python train.py --num_attention_heads=2 --num_key_value_heads=2 --hidden_act="xielu" --norm="rmsnorm" --norm_eps=1e-06 --rope_fraction=0.5 --qk_norm=false --tie_word_embeddings=true --init_std_qkv=0.0943 --optimizer="adamw" --beta2=0.95 --warmup_steps=406 --batch_tokens=[8192, 16384, 24576]
Each number is 128 + 32 x the weight over its row's rms, rounded and kept within 0 to 255. Layers, rows and columns count from 0. Numbers have three digits each. The size before them is the row's rms in percent of the matrix's.

# down: layer 4 MLP down (transposed), 512x128, rms 0.0399, rows 180-232, columns 0-127
# up: layer 4 MLP up, 512x128, rms 0.0688, rows 181-232, columns 0-127
down180 099:123133177120199164106099109128123090063088116164133152140122121136098148104129100148138125115123073156172130122176101213126158105093100139106126131103094174133150112111141118103101150161186163164087107126095086173127162124160094135103114123121172166154159086108133145121183079143132094061152090068130078157167148135205101124125186075095093123099099057158130077098118111159098185101120
up181 107:139148119133196165120169146115051108116103126131118123097154106179085097082168113101114104184135148129169063166171140077094095157144107086167113102158150156157146147152105116119071106157170149144160129101110126158101118101105126115105170101131115111116100113065094187141094188126122097130110123094091103168146180107129161097143114095140108153187112070087168057156108123193145074184163
down181 104:114119138133125089089096113123104114138125086144109146090118112131093187122164164123092165195116197143142090147177131122107138083083138091170111139112064126098155142120113141151049108137175165168183150150153147131116134142118102055154082129126156111157204150186174099163175142168106082100133119119146107093150137129091184081122126187076125168185104128202156118143102119155127094105092
up182 102:060115211165167105132139161090168119187153131149131138135168115130098170131146138137177123105202128066108070127182115127116120137172070117109106115163112112199137124100093134114092137134116121117087136184076130114090145144137107094190095157146158202159112152166107187132124071128168162134167138106183094122139185082130128156105109093083138110149100078126153149172112129188126137149123
down182 105:065109132109182064132214120158106094148069158141132167146128141127163121060149126137117129142206120113115133118155116115160127106132167157108166053095114103091051121121154111126155110079184119153130105128155136095154137099112117088072067116103162082135194148134101111135132148096143114106131148146126202160122120134140138083157102159111109166121118102166143055130171223143110118147125
up183 095:140156173109174137130085115191088198129156114165121183089141156144111056095121163099061186081110099184123123166130120112082165100105161106086170135134141169150141103104069138120124162145186158146113115105098178149128067077178164147138132156137165162170139084169118093141154108140106147124150155106130169178152105164110124146080131108192130050097115137099092094090118128104128116133139
down183 093:143113158095186152151119176146179143119137139174130116168124148170112170179130142161134142151064152154160077085142105148038066120112203106130089134151159104076134129170073108165097111154131134128126125068077117159149162140129069069142204082137105107126108148160185181167153194145119128132127114145091126103146106097102138150153115112119085129165074108086123137147139119143137083087103
up184 095:151090125161175100137099139144145136182187161144149072112140104129143166118121156139112183101108114142170158142162081129154111101085105163091159093132124142182087081169181100091126154162116091165160151128159162092160101171087068128187145127128087183060113147128181144166088055142097090094125114099146150132151136097121202111162090138153118106098139173105136120092131078138106085155188
down184 096:137098214029144104135111160142147195164105106137137056097192129115132108125116131163135100126169136142127154127172080128112099110157112059186168166162130169129135114138083103178111053123181115096177167123092119096127084168117144107131120128172112069169185109133164163126119133119130086154120108139139137096133124131119102122105118132189111109069130124122086143184144148193075143116121
up185 101:176137200139150142132161130114130128116114128121174146123142143088154082090109116148148108182183090136113144165134127112112121108171114167093096123129193145138099104144121144147145068132158127146052139139117185144165146152155157178179130118133122140160170138116177191146194153093043202173109143170138126093177067187075161162106119138124125098109082100109140085166156144085119103090098
down185 102:139149122148118140194085159122123047074171154129151146114118186175181100099117140188082131155172104124131156128092123102147132085162120126099148114155145111128065135109098114174091125055120123106103107145071110076116201204121158084135145075098198092094156136158112120121147101099167126131109114155150110050124135084112118139116192108149123122153143149120086104118150151197122127169146
up186 091:144075107122133116110149107090128161139152110089097161123089109106172153145145080105180164121110155167057143137070125113161124106113076142075097101166117112115101125120157100117125134088165142149188123167125107119118078153096133128108144079122168094122061172105084129138165170176068115110100106079108075179097156137120146092139159107069137109156138080149063060150134168101056124194133
down186 098:102139132172050141115144129130145089155130153079164157106111092124095135101144156126126101094087135139226113177134086107159089151070113171129165129159112138126138139151097130105138159167102110160105115111168119132146122083174071143144093125104119159122197130122160093129152148099178120160129161061156100062093114146150133159147079135183178227157121102094125107150078098073129079119093
up187 096:046129052139167174126095145159151160088144141103173091077118172097181073108078096128116115132162151132154106110143164097130160141157186170145101127094170110123129104106073164166137107164091175177094154157129166125180172110169092123114125171120135082118091162104139198111141116157129164120127129101127128165155180149095109182156128160107149154115189159130096208162113106121141107107098
down187 095:126096161145144129135191152129140149202130135177139145184150074120131211110116138177150156107136056152126112166102145148153112146084158153073125108068137182123143217105092133161078148124074083163118148115158136175134133159132133084059109140093059107145155089137078129109102147112116130130098123135101112105134175085100126106134086181140129140094147160109198139114142186111092165124137
up188 106:129109127120110160138153118132170133097129140087128073076148101081174162131123160115140157175153189108178135101141082108115149131154084141112090076161167123153162089133119150082188070115111158139170114109198110174105120080148126137117131154117113107074128124145137066054168184115099117141162165114140056142123188167137184134140174180122187170139103130157083148114161151081155077125120
down188 106:165137102120130080198114145145132082114110128084117141072170164113127108092136105167138129098067092100112104137084079087157159200134116185125172174136161147114102129104157108164086109081044121116123148156125098097061127169129126128162131100099134154141151121108140086111170098068143175119147132081131095140121102125163116200184103162162153122186099065116115177121173092120080160133122
up189 101:176133150119154192128088115113121195081120131134122126123127104125172063104110127130110128195141097164104104139103123144145158181114088154187111112131147098202106154095140163101141170172154073131096204110146143072169094072137123140100146198153152121139135072190090061124126150127166217162135085088112134111107115137112129156137152096165140108080124151105144171153148108150160101098119
down189 106:145118157069109115135141115119115170089115156116135148100110170089082162154112094150129108102128137139149127155103148158103118106097175155110229069195060199146137138197085137202142165134146134085141198132084187097138127101080154201106146123102123080109181118140155131104138101085140165166127158155114069149161161129107102112155132107143123138112124104145093158154145146061095134135134
up190 097:124117106123126149132059106161079153140119080178099106152130164155180128144172123173087169144131193136131125152162181077116156096160077086100111121155055185128116088121098095135126064125105112151097095110111174151090141125123053093091150185166168137146130113132134096140146154109136157157130064176140122190141127120161164151158173142078121053073097129101124162146155126143140167090105
down190 095:130135126154154111070171113205140173163179108100078138129133071169126150141103110108104146123147149092164147105137142160113145171117091153135078149130139172141105087088149062175122141110108146090179123118155119160135063163164203113156170108123128129061093128098113145127132166154127109027135093069155193134121144091159103160104122125123157110153099120155183159115169143107127181104068
up191 102:100095157134151144105075145151170181105114151107143163168151077157116085097171129104070118128117108165120054135135169095122108114128162077117196135100113123167134138108131170115120115129067151160079180085123072104088116097137119160136076183184123125171083173113097112175147120163111156169168073052146166087147144092115135153135159068070109116084144153121170121139169130156151125151134
down191 101:090150182073180136162145082145083125123116135140130134097147112119142156138091182106169134071115094136108139178112075112131092076120147095174202120114099113182115137120127145134034093121169154084138119076163137165175126081166164066125146125104122087107176085127146128133086135132128062126089096166109073155148100159109161090150134130084176118180121180135089162132149117122150188134115
up192 094:181105110118191126119087144161095196175083089147125100168132132104088128113189133151155084128172112099150070129160097126128178119186160088080175105103122149102125151121120120122071115130182147099161117093132137105089062161175083150132096117153115101151140137125118062178173133111145098136137123126102154180150122145128127126220156134083131127150103088132113151086136167084061146185082
down192 099:113128081126113137139151112119112090086187070163158130105072135115124079154126157180153132121148176091086097157123112122135086113120138206104039128153142130109085145168126192152121121119150151128080079170112117137144108163164112114167094148057185082157151185137101178154115116185124153124144097051128152087118103142116140136112185151129109146127142187188133160156120116102119116178184
up193 103:063158132187182123169161075101196086102145115163090058123096104097105200181128149097138121092128120163076162140164142157155118157140121137127144112088099122096122144181148160158161143102107143101182142121115167148129165113138093088163117098097122167118130178108130133162094106111080180147120112155145088123098144088083117174107129091096133113074090183173097146132118150102155036124163
down193 097:129123122088109107138153134140092108171109139082148088068064125140138136099103156069084108123160158138120076080074131149127140051132142123151171111054153177165159132116104078118166125127145104136086146112127143149152108039129117111127124148156133128130166147118172108129172125119164148157169129149136118121149187100123195207088056141159100104131163158156135087073107175144140105138048
up194 098:153171102158128095093094164119114071081116110130143112117095140145186104082152154127067100078156089186117148110111093098124088108120141127106161131133149154123088114115097155154146150155155133201123122159135175142142159157147136127138103132159111093075123133067182156174098150135144069162172163128122135125128137141155179128224164165141220136152092160072102203098142149158115174146159
down194 102:181198133138042199122128143093209089128090128105137189090126113120109113108096129102088131160076161127151189178103096111166097163089137128090128139112114133161100122105160126106102160148101065101150126198140184118150157127144152103096139161138110124135095114176150184097147149142105148137070113093122127194169209128134106147134131127054102104124129117185094121135100141156119094122128
up195 100:121099111165142106106182147144099175178192117169171084067071165103110115100119099201088126167139153142087126161131077085081141150126148130162148137154122126147178175132085124110097156158090141130143178140169221156072096164156098140181124147144142158163089129146122066165150115096099120143086076132105127113133141112128133122096151164166095107095182176109106149156115129183161169111111
down195 107:092095152128130128088072158139149201127106193153147121134156100149060221126167127132149129084153162072154136136140090141096175086103126113163118187125121125009152151153163122119114132133107173121145121198104139146145122140146124081124127102126093156125143058133157097159091218132135145180122110136165136140101119145116087152194193162107143093125137139084111122121153111136106121118119
up196 095:173099091163120137082169115112119193123116215119116155140132129077109085127153121139111106108133116099145100091113116059078156162138120095140121133096161156160199116118084127111143135126131154110134159131104180127176129118081184119105154161135126122171099111137163172072218140159102145155162148147104145115187193117160114180166162162159139065180088098088096125138111078140092070145139
down196 094:132124168089098125203108197193125145139167102172123159166104085193167128140102156143146114110119080171122154070095127204179168123093116135117130133046172119061134130150156087131090137142120168151129158098120117124115121177105134153183131086114154141074124097142078108077120101145099154129138138140102080142104146094144119069142062172159093131085170138132129129086147164175116131132087
up197 099:054190127180134150113138133146154137152134150124141079128125180118145171190105083120118165090110108168165153084155109139121213110128149150069115122095147125113126206124131157122160181134114109119102157174136132111049110149109113140092133147128152110055155109179130121136120097128160163100114099076159134079143128109093155119133127188093192120130100131152174168100109111198073186174121
down197 091:162142115144167051149149099098186159175096106157169150134166122122100142170114128109150114178163133099123105119125120131139164190114111110172199116211125136093138177133136063174115125132080155116116121133180142165109129117123114052133170140170115182125121122111154081128161169087107127124072120168162120183061203107129094103099117154145153139172156081099172139123154158178113159150129
up198 104:161101177109141079120084111127150112151076196074158145146134174092140155126158038142190131103126155176095179093124164124149122178100103175097093143094149150130087118125174085127087082132166170153143085080108112112158133108097129096112079138158117142159080089122084146146132135166168141124107096146161061165183128126149181111136160136108173071130119110159164113145161099128138186098173
down198 102:103163169146170111140136227136181138154171102146067134108145167124079106137122110115140121129095155130145192126077188130085131104170157176177095128163192076070187133055107102128098150178132061090127115175154112102094152131144129131192091150157117136132162139129108150135126126115144065160128145130101077105139112155115094118116141135163125113121160156140094170094128192133176107096089
up199 100:106132135136126134171125112144091126144115109093081155031082190128117137133118156137150100126075106136083168090119088120145149207117090086117082170144085166171113140102095197128119117085105143177166135161149147103102110151131115197148108181122193150161149109114137098160150132124129151153116143127187179120122100111098185164095173167109169104095079165160100124173184163113112099172104
down199 099:143191115106175152166122087113150092133085154141115146159139154176107120081121177107152159169082116162161088113174124065121043159137156062109095166085086103130136135118100087135090135156106156101138127117158072115131166106034146113147073138113111115073158154131062161167133129144102136150144133130093119097125183110102135085089098132161135175096129160154205169147160146123113106168104
up200 094:185139087180142109121135130134149109068077122143158089156147075174108122130157144097128105139084125217181134173110076175119143163126147114106088081071143121181180134128167179139148156154129113108117141140144155105102089156109110133101093117111103143142082147097127086149196147097087122149086129137162073132183146135061146085102120121155180138096100123171179128076117170176086138188143
down200 092:086133159140085087169206155124153167129154084185118059109136079182112164178137120122170102085133164074153101126115124137146086090125178100159105124200148211090122127136164054102129067075126131119107130089144127102149132081150155096171113133179101134134106149094149118134113136072170106125111092130124147119107075085165141146093109143118162161142171144118088102151183139157090143158107
up201 109:123098150163129175108106089170109139142144102106134149111134159167193103131148102167104162092130196168170158127100086117099183108165125104144160134140186112104096074179132205103150061137136128134174082105106176090086126137103123091109082151151106135178076174072117142184112139129175106132167148116146108111100109122093146180169117153115186089136115059123093123160129063115156160143164
down201 103:093142163123130125117109138067118159157075149107164118049144095136099115195110086137177137182144136112143074141135106109136186126141126108208150098176070105130145117150113083198121095094178159083147161162119120171176142155098115164160116177175100100131160120137154147124153137095120141097119136089120106106154161112146125191085095171166140110103085070153102164131138098121107205169170
up202 099:161132130090155154111139123169133150120127145096142122139086087120142119147119128126166182125126161157170081129130158092169164110171146133134062119110098108146113094125136145101081112128174108167199172131079134159099177147042042138157107174169113135088136169075102139083101150179147153091156138121120135053101135114156105199138096076125134177099064168070116166150162133087104119128138
down202 099:169146158091192164120136132093198212112134066128158116126135090139142134166109190139158114144074109132157148139166150113121157135160071086128097196134114173141089155177113147166064154158141113136151158132148116117130118152034168170138106154118118122164138144123100159093104144109139102156095133072143101163189076140176131142081111124134059140088110142124110076143123089143127068125167
up203 098:161177121187118152146150112104118171097087083128159125119123171110086091148142119212158099142078162159096131100177172073086122137155107126142158146080185128084118130165181076117112123184145094109166093133125125117118079122110114104138172114153112101072071126105084139100191121136097140181123165108116145200144105100102089154136172080135177088096080127163075125086164162122126137106148
down203 096:130117084099068136189102092156115127082116136139113144103144139141101095182117144136075152155088115154090166084114134099170109112126105153167128151137146047126136072084125199089124163171151090090097059132047127103162165133125186143130034128066188132142171145148114143107190110166125121138143129101119142081157155127148148111181127116143110175182163158128126115146150101141166138133105
up204 099:160198081109151070145065140101073166089109111106113115110154135161148069149123117156114139143115180197123124157083109138101071177164115123075092154105184119168067144145124155167166142131051146182086164143099087118151097137096102128150115187162148129113132095075144103106098135181175100086085130187120120100066141147163139106115096120156163117144110112152100159109133116173143164120112
down204 100:087090104082117173137144155127150087101101151086120159104081134154114148086149124107141064065173121182119128136194179181132149142133130054177089170177186151077153113110131132132108168145101099138182120140157093138086174160149160098142088139155135125129078151160148121172173131105126123158121096138148141142136174167133129108143062061140061072105112127118125117113084063130144129072099
up205 097:151155147185075154143154134169146175114126125111164136121139114120203125129059108137159163166210112156121131111133167163090120154128113181138123140137110161181080092166165160111105150154129170099151143156161179138084137170128117167115098147097121208135140129087134175088175074105129123137101102180100090132142126126179138174142135099163091125129120161181125102071093165169125112211077
down205 103:126143067103093144114081103141072120105108172142164166175108190125135101072101144125070105108132137145141123144101129173117165154121127104123144131147147150173150088085109178089158166192151132179135124064062047121147161138107103143074137082127111131094081124154154111160084103093135180145092145085110111141145097166144099129113182076193104125138191091112075108126109080100150093115146
up206 110:081147121142152132117193100195081102140140150108131133112157158079102199160182100109157118097145153105097086098193185188157078167157108141161169180111131157136146094130125150098147154128109131119136124143127106148132146153107165174138153177175118138110145184129135171185146092174125156151153061120197137148171123135090168113147126109101119077118151097101158173172182120143096187097081
down206 106:106119163117136073154061145110147084141139117153121051133106138151139062124162141154111133155116126078130179109114093115107089116147143149147142121090152123133068137144129144173168176154156104193189112127173088062114110166097109096111054118162144075160145115158119145110129158198132114086088084161158133184171142167165138095149112153113098138123155135142146175057122197104143177117091
up207 097:160102083115073130113111090157182079127097150156146104126064155070134087149167138115109119148083154146164119095176155147142164100168158192141117153118115096086148106188150152108167154118133107115185104121098133087075078149171053128139089085094138132105145105110137184151154097166169148182157076139116136154110153084096129132136111147173120132123178069111088190172171112125081128093102
down207 097:127112144079140144148130171081201149153134187112125135097142159071119104110161135130092117137148079178180139081138120160150122103101115142151100169138120135101101156149107099086182066112165092050114095141139125145128148187184160081139138123214063172183105158172178109078154117129120142102127134127147166164114163146146094044169091134137115112143122099140185103144133178122154137121147
up208 101:068198180139151119144148087141169127175085145091077116112138114161096174116113140161098168168106128080161153189143115147133143170190128108149158100093160129126143095126187127167130085133100118184184158077152166156121179095171163161116087077147170127167117154129094100114156145164135099093117162112161096127119165125135168143178106189177127111098169057142100121092094162139102138143168
down208 100:091120128081114179188135160140119118144107083070161203164108119103106162124044126102119159160069123138113063142108114125143094143187128077130111091128144145130164114168093107183100133092155178123105096107104079136160086143076147103122115082065100135073147167159090153142116162065121142110115170064135073108142132103136158151106095108107163153154093160152120119100111186126182155126149
up209 089:156104114124131166143162073159146103094137121194169126135074197112131183170119077169125090152154156129155157109182085137105179145196086087150138134176129084130081113170086098111108104151077193134179116085113095153143150113093146171165130125144122131173123075143131119111115102126052102110161161179114180074069154130130145132113163096125091114159126150107082100081147116120122146127079
down209 089:136128136163133097141154124109097168103083155210145118132155111158114173161160073099131200092162103107107134087129109168143199143134117135059117152165084140107194150083130107186137147115163105084143141125135158111124133158115164146129109048148137140195104125069112156113125070157111102124119129096146081099077119100182082128152080219070132153126110106137143101093140138099121100168123
up210 097:126147176125161111073185119118138178071170156146154103096158131076118173183157120127095163142173130146136150142084158138069146124113154094088124153102144138147141155178140086153106172159068179149155158145112095146064099156083127138174112114136178091166142093066108105117139125122136184099104134115089156127081145137139155109156176103192140117148146102140200128055166175175103128101089
down210 099:170176146138163127116109117182147147124124144147130137085068087167108122064217138116091147155136137140134133129102175157172101117107075095115157165151124153148144127145092147135176143190115124112118191140159154207116156143063133103088100122167135116136081096179103124125117142147149098139168140122145086093117110133135117057164152183186102162114163029120123101124128141082164087185126
up211 095:129148134142060139098158168136171098105099130181143134162131125169165106122091121112120123116090128113122136180183228117205157146153101088097164167106176144104158157121120098097161114102041171157181116127111185124078097127138150141119116095167161124066150131157170086140151110095110149150096085128170169112179100097139138100136156151122095115080169101158132161136088137156071179119101
down211 093:159112099117117125106072116160125154109164101158067116146139128162162136153109116120111110073162083112136096092183121137147158147136154121155079157111112152131164086131102122151116125188098157146182126180216128125088188131085146112123084109131080117104101119127209205150180130106138102155130118143119185100146130177132024092156142167125147114045135094162091090145135117146106129105153
up212 102:115145137118131112164128148150167120130153106095144130106059087113158189068167090207115152126099113121131082114148147170147120145115143139084147114121098157129081164137100138122143065134127123107174091153138109145102091099081153183108082154048171110113087118157107129170112167161103138118108074100188075124096150140147119141154165065157104080141206118126100142169067098108101161193090
down212 098:105130136122085110057082084178205139097057181189157109067163171131121098135120129118144118127129160120138169115122158130149108138109173118180115102110103242124140155125087103141108084116205110114114152089132086099117093074136065161122113152112119147165161139109121117075115139098134154100124119083141105160162091152128149143156147165066114179143131104117119096112197115124157097133162
up213 100:160135155130125195079077129141096160136083107086090096161153140126154131154154141123093133120085124094156124166148183105081103111178147124076129094100130107174155151101087096124182159118098143173074139113125160077136089147157078090167163183181168105126153077107087142114114077140182139127084147195104146096101118116165127089099176133142150165100145119105183179080106177080136170133110
down213 093:168138070102144195162098136113135129112132131144135121156129117111101119117073173115067100160126093145148159109196196221098138130110112142152128129174071162131113107157126133133171129170133121089045134118101092104162120121093163204124157109155172118088123159056134150073130128045168155110098148147120095134172133158101100120087131166139146129149174124141083153141111099165152073115158
up214 102:132130095146127111147126111134145060142110102086133147123141150110116133169183139085091074157156124140087080124120161106169187140175072079117192152149108110187114167142168093137129103134085146173195143186126095112112089101228125164175145100115131155137136155125112116056176126146180132124116108127166111061104129087134115106105184095175106076115163104169104106126120112130130175078123
down214 099:072144165051084127178097128106084171139098126123118136149138118124101148134157109094157118136140143127144100124146118217134105086150167124123138112125145086152112138102129152140145146132142150140095126130174146106196158053102168123155067116136066198120118165175145113105158107094145153169172095157129099202105191138103101143121167141131095159055083166072108121117154204144115103091086
up215 114:072136119202143181170109135133133170098072154101110110118143123090120135083094152167155112139060122067158062191142104093170107131107160107088162142140126141172131106141163145142113108147073167124180119104103112084103065090132088137093162164171191081153096129144062170128133109168150124114155130108096073053143167092130135184165129130163137108103113125124123124113136074155141132165158
down215 103:151113113138138168143152069149096125104140130102112158138119101111154110119149148095152155121083090088145181160146089160128121156186147084145102134149169159115098189133136092194113057091098049134160157136116183169133169087158191076154085127120124101126097115113175113038074108120125146099143073122068160157111104156174110120121108095181140109096132083153119074142140074140094135151110
up216 097:046176186127150128151189128119148113168077125125125161142138063100183171122139152148144134128129092123140166105155091115120111062088130114156086087119127150169107127166079118160121143150114142113183106121105186117113144115074082077166160070195127130139123151101092166140191086119159159093148083121152089167086112102035091122149126103107159138167158126136181114091129121145138174152114
down216 097:180119167045136119174132070073095101109139134106121185122119134096141120122156149108102100165138140170097081042111107103140097092137123084147092082101138143099170150148110137048126120136110136154127111045113110130144141116092145089119114135123077128104175153099106156172099158151149123127137118124177122120097212110135148182156087053075095160165130143175136081152163164163143128174130
up217 100:051162167147140126075102142178120095142139158178124079111122094087135101120131129117155147064164116172091107091090119142067201127134134095100117084086096145148067135116124117102171135120172105107103103079095162126077161163092121097152170192184153154079153149107096085118148152132114070102157140162121101180138180131141165118138118093116145113193139116162129088159107156103093074092100
down217 104:150129143153151107119107133143150093142145107110122147111128067091103130150106131077127166143155118149137109159169121071193083133055177154174174116069133164145123128115071112126155151073176139131166118165139132139051129088085140146080126110117142124137078093178126112149157096098102108112151114159091194134143137140137126060115055177137111116117136038171173159079121118097147159196104
up218 096:125153158108076133115183181129174148197143088112152115138132177160101143150133127150152145136129095167206105128070111136154157117174097088068108110100121158139107132145198102102172175148192169138091141124163112142095113116110101108119146051143112168116139153110084088115133120082127105080150160144152118091129093083109184156124187139129217080172127180112111160090122089123116139159161
down218 095:165140115168095178120116156137105117195103100092086115126153071185104114159102124142143117167087172150106137121129128128116098107150143125097151113140166114100119120120134116131153124136126174118106141046148114081248144150091144151075190170112106123119166078144112094200090123150087084143103121050092189157121167089107090158130078146122171084166173121131110162100174106121130126125142
up219 103:129145128146141120154151112096075128118121103099102171164165115137112149145090160199148187133091128147131109167108129197161182125180144199080160151106113090188114129163115123095111074132193178105122153111125136140136137112089158090152105160104169212078161133113132129090137089133173120091130081110125140104142109126058154083084170122209158161134126153146105186123160154107145155154179
down219 111:129093117163140126160131213166138107133172096122160125110095078138196108174148093070170120095100140120117125107158096129080143170161028136096111112163107109124096128117098082144098177080111134076107122133095166108139105159135154127135146123101112136078089156101094097061121142130163110100120131107134161140106095082105110104141052147086093064131095150156155168183160144123087206119112
up220 098:129147116101068181164143102152164095181104110172127076122161139063157172145169193127150174138097184167129102096132151139083105163135148108134176124116177061177126107137092162075166139145135150172125165092182122082122152161109138136163101128129129117136125127086072173157180157156111140100117153148074125101118167143135113154162165086104159175134121087108179090077072137184117155152105
down220 096:069121160159121151127115112167138147159078106103141111062128117140128126115145132153106074161170128098147124155161106155162174116080111179151161105145061196136135140158174107096146088126109134133164131040095113088177115130150078119102109128113099071127169157153166136151148172151125115162151142124136169121189108153140111128090175160126200133149210177149104160093181169078120144181099
up221 110:084146163158129146192161163197076088161147150168069096080163166086147094195132122137106079130091129138145150093158163100153092072130075101158132147122103099164067104143131098130121094109156146139123156119168147072157093142180132134165090121145100197125089158176086097124110079120156160104094155142160077189143176177139154148134105171121151100137100104082101133141166111107125165117125
down221 102:143174112136095134129129082126158121099088173145115132097165111075095143122095147153100092153115122166077187071088142131106152141173133114201143079170205180154131110069137145157052124103136124121107059140133078134185162116137169124139135122139206073101113146062122135137160162073100141062105105128154134127175120186113112150111104122146153154100137176118131128158145122173110104170155
up222 100:133096100107082125138118097132040170121110153123163156167151105100184151081152076085067086167106086178097174156147132141103074132134125077139197057105185114166124098128085089109077090167163145178075100141128112135109148156135185101153145162126112108176120180151131069127130132151130155137101118165111131103139127119127155150084128155112143147161134219138138108173152110122097163115143
down222 104:139120156098196095136163138128176083082104198135167094118106130182118110081125110108100118167150140150091097124107161141164125125143140142134122143099126103127156172131098140155181110132093122120106125095076178058193135152091099118116124144165047145109153087132147027108133101099090089118172126085138153161086177113127131032097086159105101143131142116063146113125149126168168131098149
up223 090:130164114114163164065167168080060122090084112191118105122072104110099188178137139108137087132089135118156089122165091147151101145098129118171167090066163160139168104135093160175104116152173142115120164139080173168130054150159174130187079160154146099108112106188099083157101084158148112096101123103078125131124134109081136170135174132110106146087140121125177125098119124131070145117151
down223 087:112119090144176128089161099129106122095164145185133180124085136159155122127152140101130165094163180159104112171109114084099110164061143150148126119173065120066180129114136140168176127126187156071114193130124133152133118139112102055172111110106076089142165119173103110082131117111091142047100171070147074147129157127126091108132065140151135158179082107178163146126125116078139124128130
up224 100:160102150187111145140051090080066098116177164171157076091123109136087148107183129130063113091144087129075143142135195126195084110130141096100170155139139142143111160135134137141166157171145179168132114176154181134134126073141110150103143192158090142140132106144151109121143129153098152128113042127058156128093111145145173172163157102158115106146126151132137170080148092125155117141181
down224 101:144133122097098165123072169118127146121127126160165062139118059137129201125099117162148172128111107127118103092114161150145105111096241104174086100104176103101099104083107149167095137114145153141000143161108113140142125144117140118115117149154151128132113122175111142118145111164132137131150082118081117093102102126086111093107142120117033144143146101178106110103121179102126145120096
up225 097:118162170108116185179046153093068090190167115105126115103109116118125085106162098109127155163112115127100135108095129151093183158159091098098135159150102102172076189110117119073146178103075146138128149145110103123151140095101111125120156156156149121133073158144162140071106119119086203110172098157219159122146118102113119161133147150150164098047141104081130137129096168165126124181113
down225 094:159169117107153114099159118135095123124095135149143187127099150180154081155129143102158139106164125112112101123160105151138125107089106133137108135209109102100087161152091153081194206121163153089127162098018088107109047152115135117142111082105082119124145092133140136099121144185141099154087180081080104169114117123176090113106183080069129118100117185104113169101103120124143142150131
up226 102:072112157154125168057146155091131109122135079143061155157088085110122096186170173135100111105106110110094115144125139108102091147126106155155176068141188168083148134135138146077193080132159108151128173173066190139146096147142121096106144188183120093096149121145112114144095183139100167169103078173173075114127141149150106143114127092102177083142118092122102163121118138177093108138099
down226 096:142105121141101076121178104154150128144137142086114124118178079077098157174162086172147122110084157143094156139148165098132167125150162137116119122151153180034187158066068062126118095147115091103120170183165135121082113135085134190136128098107079119171131127090153097087183118101102124118081154114116123163105064162180096143120116134178145158099116126120133143155160075113095083128177
up227 098:100153147161164134148059107161117097078091061120121099076164110094164114100142081095086075094136120101167152135157106176141121116174147091134173097114195150175149151152097112161082145078044133118116086096122126112160097093104173146134098123115133169152125183177063098131153173094090080108118072124125170136104137114086110173165087106109109110119126172159174091109152141119086142113137
down227 096:149141099135134079097157117072168109143119135198078109094172092146130128170146126147118114110104119112063131077150127081132116111136145144135112142097087133080091196117156169127110162101074163120141124128107110122164140140081093147089115166105107122129099119153093069179130130093190178169087161074102151183161087174119048088109148166116125172076120198134112134123152157116193119172154
up228 102:142183182151143079112137076090098140135076101090090158148127096142105155094115166121176091167091131117146109090198160142095153101140158114094121098128107102178076084133105136096118168115121133119127152133106197097111126081159098161126125183130077119107145185173060083148063118117099105138160062206101150131122104113109113192163133072143129133104148190138145083114125157135176138137130
down228 102:133122031078077167115132154163144090135102071153176189168125145119132108157152129128131107051154139122129102137136084108122115117164126107118091139165121091143146100173112180098130091096159146159125130117092155115181065104162183129147112136108153128031116093123155117059147120143118124094144171122168117130138156110091160109103169140160117169119174181145069120153158129127187064149179
up229 099:108172122111151136138145127185115162185121117132156102156088181119202083129129079105102140128127168162085173128163180127112147212109154091122088116111194100132084097105139103156111154164162138121157131148192142080122052182106145099115108131158117096118106093135133124072107193123166138147118168154142148180119106128102095155140178058188129071133102153148166113120184158131141130096152
down229 101:126151121112102076136118123118105092153026109083115200114097123164117085052137136113066141088122144153128102120129118120133129170085102122123092069138157142146113123149145193105129141156118112174124122117151124104086163192093146081100111148099139114146106150196140115189182094160113118150113146106081104116188113097152131152146084118122054167129181148142106118085082108197144086114074
up230 108:113172094184097128162137133115112122156136082138126078137088140172153100134109174131139174089100133106170135104071145095106177129157107071139153139129170045126135223117159158188127119147108149117139141114100134095168095139120151171148102190169136120133116144161150197143105099133084101116117133102120139073081148159097169166182107079080087087134099156092176159086168066103146116131101
down230 112:141123179141125120057113182153151128182144109165106173126067103136152108124184155127074131109127100118193120122149144147104116098118106111138125068135078128131090159151129105090124139162118143169156107155134118131122149106117121144114117140070039137186084105204127050160112078201110115120179147125150080101130153161144085090167101124105142093098136144153089064137165113111070126170078
up231 096:126168168135090162137195125090157170167148117121146133052119119127172099183092090180073192114090134101132143147111090074137111170097137176145130131143118122171165118132143147115068098162148134152188160109110155149154153176095095111142127103173148109150151117085159097075154103104122132145138137092079146183109123181104166099187184117157145135148174159078112176161119162160183079124154
down231 091:218122154097153138139117108152201179135165132080150115175188103083107116145150174168132139179087162127144174173134144162135110118099123127142061128094156187137143148128132168135140134165186082138125137097112133083088103203131117082137074133147148164143160121101154117076090126096162105150118120170130168141127130120161154091161113150131094138060115123165070104159184122213152105120131
up232 105:177128096165137157077139145086163108105060076087108118098137123072130085087105117175152135110126127117120094094096108097194144093172120090114146152170168164104095153145090118099083134120094121100130131167118120140102115108196154153129162118192095071170087057154159114123137140210116131145201097076174120082148174173131144102151120141135110179117140154054126141143102141111149148137100
down232 108:147089145161109137086183079152127166085134113112076150081122144095128133107133188144157134121116144200123111114205155134159088190152130206129145183122113139116099110125133175179141146092168115187127185151192110191123083110129173137118144108097083122112179098153130218125158112055142142111158143138073105107098147116112116096167177102131154128139145127123122134077128089137125119128178